Weights of a small transformer language model: 61.2M parameters, a variant of Adam for these matrices.
Each number is 500 + 50 x the weight over its row's rms, rounded and kept within 0 to 999. Layers, rows and columns count from 0. Numbers have three digits each. The size before them is the row's rms in percent of the matrix's.

# gate: layer 6 MLP gate, 1728x512, rms 0.0524, rows 84-150, columns 0-63
# up: layer 6 MLP up, 1728x512, rms 0.0546, rows 84-150, columns 0-63
# down: layer 6 MLP down (transposed), 1728x512, rms 0.0404, rows 84-149, columns 0-63
gate84 101:509489422490473450539525457475541583516494494435565574472455529500493486492424484601475588466466505531415548598482481427496353456597583504575470471587488522498440448478457419587512420475590453
up84 096:502518483454489430521479529494465474505482523506603493467474501473514527585516436439476478575558501447490505585563516508531420483507546475581387547488476490501529445443472432505531525549425589
down84 100:408595487518566597442530525502574481509456487485494519605518513563445495508475459461528558498470462366518502504477464361516550554525518505530589514403559537414469503547567584470454438556566501
gate85 110:448522407357525572482565473417535440473534447495544562460490483552518587520496500534392676404533540521480581498536623449553461540498503527515524531525573566469570334561492441509527481482454532
up85 111:445459507538522491480562498556598582496538521496495495566511541617510493521429498495606589493531502516481573496513541519554468407424510537545526540630465483539512466519492493417417441470508475
down85 114:523572486453448463498400555551421444528575569471513439481423525474458474475539503453487465514478509601488502526522515517439525525512533474489442501493542502462496526402574500515431534461450402
gate86 102:519478491497351446612393560505470572449494531555571460475482500502484560640476549464528473498557542538505470487419528513501430504432537475569426460505516529549546505506450459481481473491458517
up86 096:472467513471540514562485493530599409517491515534504510526504513425571518480505470418427574386422470518541599566562526602458516533506474479459527474372581489470528565482629508525506485516490532
down86 100:436411534538508480446571563622436505463426418384529516512522476473451410499457480500528554502517445477513444520514521446473507459395551416385469378472415539515415379451506504490496496518508617
gate87 101:405566480478535510481484488404455605443442447502501484497496510514486521564528510537555449411482452528566513510466575499516484498506571464431578492493430556477522552451504485409661503502431440
up87 102:575514565476456533435468563476475521441491607424516374454510501462527565446499544497652421457491495534471536471459468475450494596475487487430466452523501511569563475545598463491526515387527447
down87 105:500520468519526459509490545504519559470462568591387511572455471477474488478498540386465535552454441545478424450502446529414483518469542565464516448431534514494648511462530410532417526453561440
gate88 099:614460485433510564628566534439581479490457569581520475417538502473455453402450579475498482392491499496488496416501508437452430520533471497552484524533458499404435439525497435509557460468485552
up88 098:546562455497500541510430536480501435532514408508483534514522577531504542569545545500609558554373569501538490578484400605545518467540572560472508504436449521465468511434536524486543441502485522
down88 102:480499508450520485510605593563480465476485483561497441516482428551509547440601507452544464536636405356445485426508475406498539473586572499518501478458506497456519477532527576561539466473498445
gate89 098:561463518463471580486420424494472546568493508575530399533453532503443473553481471521460457529526546499500499473429461542463557467492526445503505420523467567466430443479470510519565460477442507
up89 096:473585477397433551511407464506550419405519444472500493540459539604482501433528484439563476516512564437529462430436490448544502431553544435473530471563671461431467388597442532441385424478592510
down89 098:482532481483569416492521519616480553554508510470421540516405464444518514523523611534500635567463566369500465593468579486441427475516451586537487520457409480521482449556452506524507547569471520
gate90 099:570539415509518476452580529508466501432486470481466493538477641582545549497507481548479519576580460562461558437468498436494509562581484486585506579559556598490547607463497456500555453492479483
up90 095:485568496516538487504374525512531630504444528418610512491514544501525491490521522533568466543529491538511451484566441548510480515533534487502440445488535556515447476460441486533557543501512510
down90 097:531499596479447551414540496543557466492449438509485522408519490598481516442523547522417490519521514440531543450524520454545489515492484521476500591512521525472513510530524555500478400459511599
gate91 107:509497466476445477524527463467402578470476481461577590514539456466454478514532500461470504510539500571504481447494513477487525535474477458593553445519421548505565481571452510510478437469469519
up91 110:537546457447623354525532527523490426522443534538471488531472567532580427554547479466387612443552546499506468627508546568524502482485482508528609504558551457488447505498503564439426484443505539
down91 112:542517574517434526576562443443453526457516625488433583435441471521469467507452513498463533498423475548504498527467487478527540500481511575488415421527557461487501515523482526573556391504429457
gate92 107:552456489451479576635625448450409506501479535534550452534457435450497572520485609484417539470582555544434473597606425398473516606501514444511399533511476498443547583465551510574410474447498500
up92 103:497569410462485532446414535522490579488443440490470571401530554537558495492518395550468449522511425507500348581497500462498521558464449481433507470501461480495487565465563438516518532463469542
down92 105:456485515565452574521562465509416474450527475585564443517537513448528566490434523500539548491476437519515393586569403455444479518441510491515401579423554445567442579374479536490477518539538484
gate93 108:420532516541514544534470442514480539456478513472569527505412476459378468521520530524510474531557468565477502480552543488543557535454524494533473470474475451461404610582415466478495508509460440
up93 104:551418516501529528582458517472450575465437581555566563509483441552580517480526476435531458551559545450565473557516534464486479493500520453447607473492498482473512562588498403460484501471498538
down93 110:455541453483394561436422537421448450469593524468551431536461480566450539531567520471547493522477539494578445529527494493570500565539442502508452517432509516463573460513452458408434572438458457
gate94 103:556396472505423468511668523542477526541455540525573536530462476488371531521570472485570558562532581550448406468519510522510513539428523462553449536596424589365483545591559544533432471463450465
up94 104:541412520451561450487475496554467506489467501549552547523467445460429430412488384507521456512448437441546470425450507562579523468554619532574504502477450576475551482488552506483438493453574495
down94 105:483538500520517493428395448479464407465493579598474541488370586502483420493538507438430496407536535440501431428525568485523486398493492532363494472481518477464448572473551482498511523451472545
gate95 104:414527481459490453594508463476553520486513569505536514592450483489427566518528524438566550406508537569431456536480465385582475497525543444494435530500463520554562534499504458494513450525524462
up95 105:563553477559488459471478577446480553454472485490519403550535509564512500485474517407521484511494513556421517576455482465524551507479634483579434521456530485420454510564466540529529512445418474
down95 107:554588569426490515449504515494511519490542500497505482428554527572518520553487442485489479491491427474563518429471468522533609542451475454584524489607431480498491422489469415472514531516519501
gate96 097:606511430557520491409474511431516404443545486462479458513435570459480586533454487559460507477446480565513501444482500468445621473427480495453565450434467533531486483482517503470475591485482601
up96 091:426474481409540530578507477571493528521555472544498506504411421438494406531518487462545449475462384525491587527497615501496480544603600401520400533526530563548514525492445437479514539529507620
down96 092:496506567512479584444501496462450441489479502597513472574515485460579576395477487430499514468611568487491550443595531489540503428512440492459517489504388528444512501493527391524516432409393529
gate97 100:448461432518534529510426611571394508470520570570483495475556552435514540470507499478519524499504576586346463454502457473501548519534559477501469483518516415469495519560425460479530566537472528
up97 104:462450477580435605546531578511452437507558460544476527450423427477473496542469532533463542506442541469506619546583556495478472553510619465498413564447477497520505549469450500606473520561412518
down97 103:507444597522439528409620445489628478459430497475545510590462543470582525452586499483447500499446449310523386555476470567477510496548564476522552462534482552457473564472505529504422439549525572
gate98 104:418512455461458524536597509512529448482416482505641557440490537464407426505443414529631549416449505527517518524429476513399485525465540486509419482589428440462548536533580459569509561504540568
up98 108:484573465502446526395566378519446510437441584460481552410477533496382430527440503608525407504473518528501519470529551400506491437491478633381461487533378500574496433551509645431507538495524473
down98 110:579443549420510490492483534460432512395613449500480507481563524439506463517556449655472483502539466542513570447437557535508478443565481557442570553544437504514545516453443551478559466570589508
gate99 091:489468420582575326471484495444494599505544488462529436489511540538475532532515444505499539500470459543398453554577515500478423540567436439527564509440490542457594596453537452597478479544449564
up99 089:550436518542546492497494429538500513440480512450498456450560468452545514491458462465531559605524393502486571478450536451483618481529458470411465431598477450502490528500597448558446451436457443
down99 089:514512601488458599533491511481513498505474497607530484442397499532498477489430453499434418437537512426518538480464546452513511553474458543534490446557609462597482440514557468513502536514498492
gate100 099:513454479484523501433488454508502488478532523499609545498491523435423581540523540565482561451570496490526472521457463475466473522495558447523443500591456561518534469419497529568532448421516475
up100 103:581500541504535528434527437523434440463545490434510506532510473408512593478498549599369515578566559500544499426477491541422528533545559469493487439539513437501586402487478474468486516476484468
down100 103:451537479508543459554491501596610530503502537536464429553504458547565449405444398463514563542497466440479509528548523465499469556576468495446565519492513579471446475543545508512512517540540419
gate101 110:553581501441513515373499491462492510534532476547501444505524511523464490506583560486462527474466490640507511490401385511471437549483489496546474434539424495440547486480450544494549441450404470
up101 110:557622419516555491433480481540521467383458479540518460519471437508414560492548419566506575499525507507521534576452538482563475534520461477554432542511516476490454418513481540407499497449460515
down101 110:439512460467489487420625475463396587495548481574533493534523435508447527407500464537557542487585494477552539480520473440460486491479557543417594464441488485453469502512523464629521427522521485
gate102 095:453509492537601480559533468433522503569590493576449525633396469625515534475576603468447503469476499628511454506576479493476509527515502438524400457445516579495476472500517460541508456408395459
up102 099:424508457485449396463491543474535528518415494483539458462473545450484460521444417475462502504535461414491550426486529477524481488527559567355529492528436515460522467445462505454499646542589536
down102 097:474462381449519515540491458469454458558538511592507528508495508447506541462478531517540579374425414591525540351477519430497415450471467459393544629548477481465567549567570501525452460494543533
gate103 101:461527519562469521523499467522547541404510547516575519485549526503457530508437442463474463478509484490477438498519540505422474494527500488460528404480419519479591518518499496552532536479463420
up103 100:412561447484424459590351558505509574470496494534441414623474550457408565456550580478501467490366589486526504621458555516463507514471580433560494531518531450547510460453500423351553521483508446
down103 103:500444513518479507517499517571563457512452506464502592414459573488495517564535501447436553526480456554382538465504582541587428499534417415513511582396574512467572473541514460540386467441527537
gate104 100:455575488476508502476546475436467523489523411597560479481418488493483651443596479518420443385540496511524489452473422469511523531482521414474473512454542483482501447452476529488509443460489467
up104 106:468579508508539472481515445535535541510567341505487493524466509545490629377453518582480466464462476541485591453452413533465462454398484504507513525514471529505503504457448583509507515486422423
down104 104:442416465512515495492468468561513523518511430496476468449441379457470328443581521533524566531594527352441406484514494518432490506530484475474519460498517388549430483450520532525489431479544485
gate105 100:416590504535573446434530454491548455525531492571425510536515546498457526498428537433472563575443613549442539482531487423476417529555545470524481501489446518502477551473559502577509453402468510
up105 097:506587466550533477590442492467525615538518547484550507422610586488474515461485415422476437470444454485520460521400508456554463489521590539558520529455559434491494574524554488511476549363434412
down105 100:531434546546460427520505498458510477537458537538409514621478502571518481415500553548467549479478519424504474463584449456382510465455430537554563521530540521501500473606605550556453423509566571
gate106 101:464456391469500443549441537468557548468503574478522386508512532565470511510486457472617520508481454570507472487462531521476486437529547549499461445409443502492481573570533422481475457521532444
up106 107:503515485460511487507444513517494483525428480516510589489492520522466490437431502362504513535436406501492338543447454479427535508538453513543567398495508539465660463500573450458567421513540467
down106 104:487535498504502506469497543567532466529466508531534436553574503505398363579462520485554498552497475513492472579557484481534426535413490442552452535481500550569453482436512534473484494435406519
gate107 104:547524378533536483433584514519401437399486436539483507471507545496442482512487498389462539496493450550537557487579473472609393542506572480529435521531495499483532390420524474410519474451459600
up107 113:461466452573539466465550491511468505461514431556562427471486478465502496548521539549537461503540405512413520338511449516453527538616531417523532477573443617498477592437462558494417538468496543
down107 109:450439543452550417494394513522428491458484513515583386533589479499461506482494429546447496449504447415525532444506517589467507450578464541394496554469478518473461472498473515558498487490486484
gate108 100:459535442531526526439498570562522498565408516494361481445483482654550564558471535382464609437442443512518478540540440528447581513407522467514500512410557493505426561577516403459530508484381384
up108 096:526430480570420448481473409476506449474412569559582480470506491484510479463529498443578446476538503548492558565522488478492549472461394576487395482489393569576552466632535578456494525515440454
down108 101:507583541602457535477579394485480487558506545524512396466513542484508589520414556489520428443533562479569494538447504476445525455496433644510529438523504466505547549463485543499542538544493379
gate109 104:500605531427454488510632519488390478486463466570535461588494524467442461582490632551443512521452470560391525454508506451555538542518485425539457591560554468434494546541566489535478532485502493
up109 097:533559538546557478497459490488456427521505548477548619520445535531568460408480501483546378475539525536474578454531375409475547556493565515467570540440554497482512572541470533489459434560607505
down109 100:447523548517492484423614446529545511529438591412529441484479501452469500460422514475492522474507458581499574578603593445430571526539594449520508465527465589450449452477549483497480407565450477
gate110 094:475462490572439461502513450458552568478456460538508522448452553469575438632547506435528491512506532517444470502448543483407470473412476485502547526561472512460552402481472481535561428493467597
up110 089:513484526454541489480436519467499438552501492539416537533497546541461479503573555551522449497450575513508531498468486499462563525469429445431426478512495500446424468531546498448507407532573534
down110 091:427542514531491465514567477484517553543474529501546552475490558459512508549505348526528571471547459526518534539515463449459509503635564571468609469569456480560628463501473463496568530484433497
gate111 109:486556445454487513486471363523472525467537454469492449502560509525409493563466503529440505464559573557593380502535568424449585516492526496520594448558494486395465488490501535466550502500480495
up111 114:502607549509547485492434487497474497509406500530515498548486409458555455558579495498556465516482470469477526506406546622553547574527575427556535462499525518533528532496490499530479413553513433
down111 113:530546530616606526534503452495473497532494571463466547565396510506473408518501446458437420446488456516536603608576586515537494487555488425592473515515584515443584558509448568465507426495488573
gate112 108:517469514514395535506527465484471521515408480623538526500526447453421420520500603444492517453384501550433475471536466457574485493485537392524441509472526520429519451480506533437624511563490513
up112 127:462443535497482556567586414554579499452518496498456584543577497464514401515408507538426480462473520480562546488547471540577562499537451428621584436458522494522517442579513467476540494592524496
down112 113:485582435442507409540601583517470460486537496573451484498511390407475435441489497511488390546504475418490475498493532507430484499502579492544501484445465445483496510511515523458424506541386403
gate113 103:530540526543436657487484557488509542533471465512499464457604413558522484521660471500555548490435504574501524561529398502544468452428506585441457503424433424541472591559449447502549483448506463
up113 100:420586526519417472480471439509621492464439516523502339553559515506413607548520506478457440475455551479481475539433530510522474577613493466531512479503486457493585532464421563528519425453568469
down113 099:378547535516545548455460520435516559518539472543500532360471467548481492435541545491542441469629416437558574441461583528464494372531568459516475565436568434500435540471591478489516534430489483
gate114 095:507532528441475477524483550462592520516497552423532551470457493486531532547427460507491550492468588506498472472522519403658473518433449494414465474430405494524441495553456582461513499534515499
up114 092:464637427449651538456437434464530508506469480510482536505565485504478466483531533524536511555584555498522489549522474534472435387467516458516519537451499483605482519467504499400538463544503596
down114 093:443465469504417507503487448464570468433523513517469510575465492416512483486612468407501518486440439599433452576597605465477527555504520481572475531480543492531481482480535501436440556547440500
gate115 099:467487454490528426514467524452476513588519627405493551498514538476550538508558505524480547498547479516487478553607450510563535498434406430531492476494534497459501525508572490444441568501520537
up115 097:576507505536505507472473516501472471480463511505455454603527507590483395525470523572525502467490498461460561424557496442506415495480438453446461541422471501556452568466536553509469416465577434
down115 099:426515598467495491542593481606493463508538372538540553561630450505410537489500457487482488506475500499580487429503513430473480457504535521555559469519495605432475525468433484515499415529516529
gate116 094:349454519487557522552493497428525553496495453489492507531483516413520482504549531406488499510572501455549410503436508447475586481406587527472596596495536501521494483459546496449601395495504475
up116 089:540491490482608424442508518507454410514510509478405455510409552388559456554470573542476492487497540486433428493506536544516461599523488518532534459513494446431479444533446448611474559449463477
down116 092:539531469533534531547566532502426565467567524575480573475514497555537443522511594481591507575432488597442515500475535564440425465424614488437472558481359520503473459520427516527621562399514450
gate117 086:555384536490503483577473596496502418480474563446456525401467514390516475511530540539508513518468552578545611538559527519447504527471420496449513458442507475443574504516453462471549573436485514
up117 086:461557403350547424482509512537467523579417431540572507485485587542406483487466525555418563479507468520457434452449501562519477543459578508509389462549609528450489527546432439508541383458448477
down117 091:491487450510515481528475526419544531471470453518489443489517483451563460505501535518463498452447591657515556494477464496531520528479510482568466541483612434481609469586540558503531470464538488
gate118 099:541513449456473518541620421492502453514478506430489635492436496599520459541474528542517377428572553533565579488514486451514523498492593475515495552505457531411450445498496491506643505476525539
up118 101:453469482465491523488489537511568534526497566469441485459446496482512388504583512488456494512471476511500488579490531475469470486464554476502416473498547452534493482534550577400462458502613474
down118 103:505479493613445527487469551534405501473499395610493550507529484503440528433487445454543496487523480611594525471464573437450521514513579497505499466516507478500461695433500471492442564532505491
gate119 092:513512506518520502522550503565511473493482621510631500529483562549438535521448581449523505462397450531507457469470474592486492477497448522535559489461470459443472469557455526487510508561464652
up119 091:495594493455513474494466471498575530481439493549526457505523548477496483564589545429528484530458489559494600517523480382505452541581439480488429552516468487515435525536603554460486483471488488
down119 090:496477541493480467494491493539468430518531500475407526455503439558478562552648403503495475488509561434496493521487536553466497485489540533468512493561420481524454425493539443454524500482536529
gate120 097:453552508468563468479484465473573495548577462568537517554488522615512559447444538448488507497460524511492499514479579509521413450522587532392532515459491514472592533557452527560486485438445461
up120 096:546582619442565577402505446458363470464551497514482490477492427516500536554518523592500495541430451499581521483431547403491503492456428462523476499528550496513519512407464443567573547442502492
down120 096:462562499503436433559546455545515474470550394411528402492494509469571606551565500533547502553524533469466558532519513456466504534510576531480467545532586425495538632458442499465500566529497499
gate121 103:530482494545443453502611495481417558645543494545500455464438450543537460472503592458497488503540493535427432503595510375592391548539600501479464544456415512444392442499482574524488497489520542
up121 098:474585447423599517542512448541520508505564506562459452544569495530512414488530546508446515471515516546413497488464559465465519555507522548508570571547537494592472473563556557452446433532508537
down121 100:473502533513537501463562400504517468541405513512507585405519462550449555460612446588491562517575519454523526505527524509449474368450518476437500575540518443515491397474483510486400548546527514
gate122 097:471529452497530468533552549527517547511571599456527478578478519546556511537486461472459460499579444433530489558468526500496468476514460559543542574506581576526420455504628453526532426454512480
up122 093:487461551509520558550442554531468593417462508461456397485514538580550555543534525567491547509554528602445609465588464551486474493407469503473540532487498511465479479583566501461469462431502457
down122 094:520487563523451549513564443460476445522527586468559589475453505443427425482516435458477469461430409453516498410439500569548480493541461570493517490455437501515550433511482498489550523480406498
gate123 092:450424487367556453547506541527558560574488486648480523480487398556494512558433497481447473469499567472537410435469505515459501526532600469481481480536579460444476496580428453452510576465478506
up123 085:496493546497447474490512497513546528465580526479525487436507421559512534511540454498523458441532443505467432514544416490508393493466431474447561479449461516532569611524483467551491542461567472
down123 087:544510501593519445525463533449577574481481494492465445502445588501435481469535496442499422512420471520492551581514523504541521494515563520483485546481543507501579447494584553465557425549529555
gate124 107:519466544441523496600493486424545452448363523544521543518552523517442439542505548503499563485487576515486511499456562539517469471589532437551430569570596500511439534582586460544486514554521472
up124 108:495549549480568505544480500473479442513442493457508557518562415562441516603614500496535500465526484515560468486545427491486501483579537597495401518467513555480466465459568472534495514480575548
down124 107:535450499463627580478595436465498500627489584524497481538521474577555520480476419392481522526556421483584598461558449422527481533568492554667547420509547452531445581534476447431497480570454513
gate125 095:511503408499481515540472501474479515510485545527532509469570472422487516478457546570469526443553504533471522517465563599504504486531487494492506474559430545444492430518469479554564510470515515
up125 095:522475453452558531412462470426524552506478491511530369611465567516507624501529487505572487500668471536513529547624499424428542527496520505546564472502553472470504535567637607557553551506408521
down125 095:541545463433512479501460519437478512563494491443563365533505580456426564447519527522475430428457442474483553598499552456523503588535500461577562452445487527456475523552532438511506508553477532
gate126 097:513535458439533469572433520517453480477447509470544498484446518536505463496541503424559529382508490497429471433537526487516463471412547460460471538444475472456507531493463467423443498467432563
up126 097:506463526425542458498469450494512497502565489516487463501528504509525563507552485429543427506522438508569516410578508499476466538454454569485450502446495502510491477445487534525431470547559516
down126 096:534525520465434446507511416509486478528637538482378451524551466501510513513474477533592454627473511553545575593431460546450492491551479500475569441425402452610535538547462485509517570519580482
gate127 100:511535526474573464511532470462440572434525455540504482487539474464338524527480521510564444482498511532507450568507498479556480474419510530468474519521478470520434530521524468502527507625429477
up127 097:493398482455453574562495532567522536436593455605424500513502522475526505569493544496546460547546540504473541388522544519481511530487516558404485634481456440496473439490487478480584545461538467
down127 099:498468588467479504489419503469514503524510596485469469534470513534513547487545490494467486524489482449562556535472520477495512545459512610492431493484511454549566465508488492539552556438510429
gate128 099:466536413446488505466555417522479565421427505467394542488516438510442530491422542537521521495532569514548491515515516494534482507464459449519500490440455532457479507567568531446597491465510543
up128 098:408509454489483468578514513532387538537484458557527456519476422589515564558486521545509497561476503505519511527412468604456466477500517492465554543454482471542519496495402538480512506601476513
down128 098:537489562446557402581437457507410440475548468497495413502463536546492509463565474547438499528512595434525472461622478442518503427577539548489504503510423541505520415404522506592509518562526454
gate129 102:599522432436483473533561541541589520522479530479561562495491552534541537464507457586494503419589508554538466375531465564585504500555448475499494602515563493544494523557545555478492468547505507
up129 095:621541423571452432502506450528525471541479472539505525419434540456538432465524547530473457520536494514502457446490612538505450579509575409493552501515557497404624484499442572559439441457493458
down129 096:553421519497553501484496529485480511442540537441478448542527543524460613624495512407426510567373544376496519582451495434384451597497509490489437438509461495503487604557498547507484533484422500
gate130 097:490442541483525469484524479493568462458458489422490466551474478486584566465521428535513530515575450514495437508527596512520523573620491410450513467456549509438548524480398463503501490508448517
up130 096:463515512571526458436513595543474456512477449480581492540543511565526383462482492449589514562518505502527556478525554510473510418494533489498509483472427467484551496532589483450408440494534546
down130 099:511489464527408527628501496418580622444533506541483476527537534531542557429409539443547556580555490413488493502577525519430465538440530444500565455486516481461494600461479560558506448489447522
gate131 106:519489459473398545525459489411572508469444483553598516492545507411587394528498487450491553495473454508568493355522434525494383484556561534576576533484489463501425477537553492570490504470432469
up131 111:459475553524522538453548467543491550515479476549461429429468507511421464482570520490478475507609560549462421481518473491514580516464461458439484436562521435498472508507467532486423503473591634
down131 104:486464609474594489487535443421534481600486489492557443490502555520443496556560562479500504524551568652511505454457520492538523491454409491469471417562525470474503517391608569424542480511516546
gate132 104:540491552553525446551510547468413465513418484414461518467431560470420378477560509461462510429480483611456541526580430509482479529575493400537551516489493568551434456561479505545494527444432557
up132 106:499473462487484546385414458503547569496481493546453443540506432648579523489498453561519499511486496506521475511475500527506483584503551590432470478512458471533520441563493493495553424491470454
down132 109:575502418564504570498501602398570505588412555524459517519520545493495461529581564452492411524534538641521454495545477528534424553494380526417536519520484567503512480541599406475442510556465487
gate133 099:574528424560486537552523546440509585557575509533438407611522538552509474469471541495600473499581528502465472425506528523510453476458461505561486574539554446565444495487473522528559465429517450
up133 096:489458431502488448511539564546471483498492469521443484489413459499502463473496524533605473482364518477524417586540568500511517595532439506457490468469465605542501448561564494550483505436429476
down133 096:470484552424481478484630548514523506474512588501495524555456559545548501532487569503506455472493452431513403498537426533503527442521557492470532591509535495554420459550491525487465489518549538
gate134 103:506492492546500539392525509453474483507483535649551542562521499601482526540517596326462489521409389551418366492507423507535437571454576470546483494555468511506475468476593534492498593499543425
up134 105:479506546550416533549501441519432496482458461504428491493394445564519478510475481509421551419471534528510472602404531499570571509432470383462329550462487395516502453432450463555506414539490461
down134 104:577546512518415580542503531439504502512524494565543487454562545556490497490494549443501437500445540461481537522439483472448418577425447505574570434580546542487490608521549577562552499471477434
gate135 096:524399489510585547519525564457525448579474491476415519719489473565572379384569506472328580473397525494479563441473486592497488379469507559502617479483504398527464424454469474397456501456482455
up135 094:556590561517536491491576497442530507410490430490556545407491476490452493518564501479539512548474557523462513522461507417485492470507561522543481494591489532493427463541471484497501525456515488
down135 094:517540469493516452520438637509485467504492521473530561502488465502527449502447405483504499562457498392486546538551384514534462452487479489475563481564497547469483503564432480524489522564440467
gate136 101:564452527421550604530543509434522440484471575577452494442519547472527536517551438457422566367598476524516546466421519548598435457413468522455532443581486449463484497444557504514542553516486517
up136 103:467469506414510511463531524506498476491598561449410478467480497406510548598495509530458447455488511467472572533516582540478480488453402457468411530450521501550533481526528504548493574533435527
down136 106:489416397470478419570550450508483497382545427495503488463489495476466480549538568504547513459554547604464528542515418506475480526515520451563501522433499433489616472572535544469548479479513514
gate137 102:573593468589490482569530519428549509459484536500509543439473481498557478553445504548502539489523433665479539475473582568534424526466553443442558523512405523496469422479511430512496497414551482
up137 107:602480459506552501459558457429479442494550488479436417409472492447516471495499550535471482487384440557589523514523496387526525529466542523482557428518424594571461484506438477505510551493527509
down137 103:525408500493535576578600566537491461375424416462500502517500447505519529512560524495496451542513573432459398522605509516507593452492462502541550448457561515480580580450439473634590528479517472
gate138 091:529587501523491494477495514533452527656536472465501558510583514477494594420449472513459495477451500483456595505518475422526450529480416482495460455556532483504546557437556439498468461580458503
up138 091:456550560453446466483565392424378456532487380481468531517385615552405500636469566536610512474589476448547600484557504497603513503558450489462499448458466414487518450435450417461502533535504472
down138 093:517482568492479420506513555367462507570535555471654531476554466407531509504499519513458542578538473425520511519619475480425500514502490602546500477495535537545427524403516447429456564456513494
gate139 102:508480496544457448544429484500414360554581492645536516501482566552451506466559478446520514531552571529506552460559519401443523550491578558431433476451442534466520532497478594464442453427577633
up139 097:410472553426526447453445478515521550449579517503516461478536496446524558415463521509536540523481437587476459503523495462524603556563533457522473351521522615493484469479528444543499536486455485
down139 099:539456516502448611475425363597529501493436456530506499514471493433501498521535579439438478491543468357485446487505507525455549456516462487479500469374476447445489387493484431473558475440534560
gate140 096:534655460335492545467598500468537641553516474439524559521506517548561496474509516543469479531573485499499471544506599491540537532509482485458511465447581493507500425489588468422371482440459418
up140 093:540493452495543542543632463452499445470620515474562471600560535499596567532559483539415533468449496550524549544451583421549560596416499528521426467528448501486450559561477555579540498558517603
down140 096:515509569418598563430453529566440545538472541464459552460518501487397466526529426502504536583488477407428480499520467448496496461503575455520504470588457495555542453505484475500431497521533504
gate141 102:528504516443482438484475517604474447525526420565453511566449609461509515558528579498484406496534512553470539493461585531437435540456487570572509430525520478487564575488509538554543531520460534
up141 099:474530481575528512543475490539485499533620489425571545474486461473464458566539415518521504563507506417478513510435430496454606610378477446477513504552541481550491514572506548478499512553538496
down141 099:406559525511455463505479567574539478370485470513464456524578596525467515498572543460565502488438475552463451536495454485418514513541509439499547599465432461498558483517495455464482489450494533
gate142 106:439612412538456547475514486483441440476470495459516529499428515526524557458615538483469569524562557526411456463568472517599479515471532534509530482448544420546458492611522513517580563517469477
up142 107:505568367501511470420603506485548528533528535526441439616482581420497581564466442496593540498538567431558539439551603524567402399494530387516488577533441502461507590553533479486435443461483547
down142 110:503408415581434533501487559537474550395478541481548477540514471529520607476469474484496489431422513548498520535519533479445519522501514518501471490547522567528571542496630536540498441436493456
gate143 100:473549425485430502517551567437453449419482477536436454471559550447544468477546511486550506439536504527450444577507569486490565426495472534516437531435577568520523517453528527497513520513514503
up143 098:444504561581596633502494503488491456451368507443532463510524491570500548452428592498443546437545481507486477418612410556526595514503553492546543543530457484473472380551508485446534516524430497
down143 100:479523545429403475565507518455472409498514509500421530466457517433502425432533506456501479474554447506460525535480483491505484510532494524558554577470417572372488539494513461561581460533484515
gate144 105:570518512482488474529574485489517530506535395484481579526425555477492475628499550521424481502512411562409545582449471473479609595520532562486532436562521514479423537484515417522514552530471530
up144 107:523529508462512534573471606536427443576494546427491436547543488571535404511564523525587593455439474518532488538486439507537455506526566511447562490402519498538494484519564449448446514521529438
down144 109:510597427535465513552623527538484494512410465480429544542425528554508576511484486537485450515470415550583492590510451481444522475527566443506449449488484590466593526499433529477574461485411493
gate145 098:556621486428493479419481569390491587490531485478467606538374334560488486473561532481539531462475477530480404463472533403515529525431481495423493382470421538510438553516497454576586528485513425
up145 094:476467538451428550528592480535504521527567425483537496434534569566446573615496496511469481465478557535591543488542451535518537519527501483549455505513466538459561481404473484582518465484478567
down145 097:540541584493470459375591499556494580493497516490458544560510414516455375546488564565529406448454543543509545447475518389476603472466554569504439511482444464479450448506443527437532434513532481
gate146 104:460473510567398501514494513457478480561487524476547594563496596576507425572485555465471550472549482575598486514493587455514498566497532477510514535508540532506579401456527504437442483497528503
up146 104:477452527537480475560569532428550507632536488493475609440484569487518449496495585502410540515540472504552505484476545446483520517511443409469462549491573605540537364530592471458440435509518520
down146 104:493435488470490491514527487569452494493474494473458389490506525543442510485538450525445584450421592307423558581461463564504593511548482521477551493482518466519476482490423497551475504549466554
gate147 102:503596504490498476466557498461472388454535590587512499468457497602489562494428476501498534477556490530577499455502495521451442554532528469473595415573471558530468576515524512438532512540491542
up147 098:492435534517571484522531546572491630481417428488461499464526533585607414529509500546453574529461448473473492485460386437555524467437587479471384486394497508572547513572541481566419450566448400
down147 103:503531425529542502447562527483640479481513516564510496507509435549543557437418496587470490527493435529464555576474458514538553413539525438393408499355523474476529491446523482515457513515399526
gate148 108:581473387522477466616461489489442489481452537462583499419501553545395475471576497495541487526432552578400399519399483499396439518534447598472496537511619508543473521529490487493529634407381487
up148 110:524485499553497589437479443550508519516431564475561410407492531402472458510540529529543482568515547503515668526437576507516558550483502461544520475440606434431495479481539501517412459366395491
down148 110:491442480496559527435554486506498526436417451521615517546524526490575484438555430513470488496543499538540440449491479510537503504536533442455523595489475514480480529493465477531577441525455484
gate149 100:493553491454550431448462500477537507556569514449497519570605591487470474473457425476532576514503532527498558532522515431460471481539439455509451387525509523497483469513524375456445540521543514
up149 100:551473478561536390502519438489503505493461488477489386455536537468473614578498526551542466500425482555434484584526471503504479496451549558554500479543517529479476577448488525589494451434496505
down149 102:531457410516507492467668481482438472554510467494486467537552532576488448456470498405430493602529492437531496541495497455453514576486469469542414503551593479538503520520530391525541569508575473
gate150 109:508485411402509457538391574464466459467489427564478479523528496479393521532535443490572522431512438516390463485468570492572465514520493394570571463499461493510447504525574401513472516482463474
up150 111:500539519521460480556505492486525524449576515500465488478467548482470563563513425566476524493445524514497562524502515430481539389534488570419496542535499559493495503465502473452515536550564499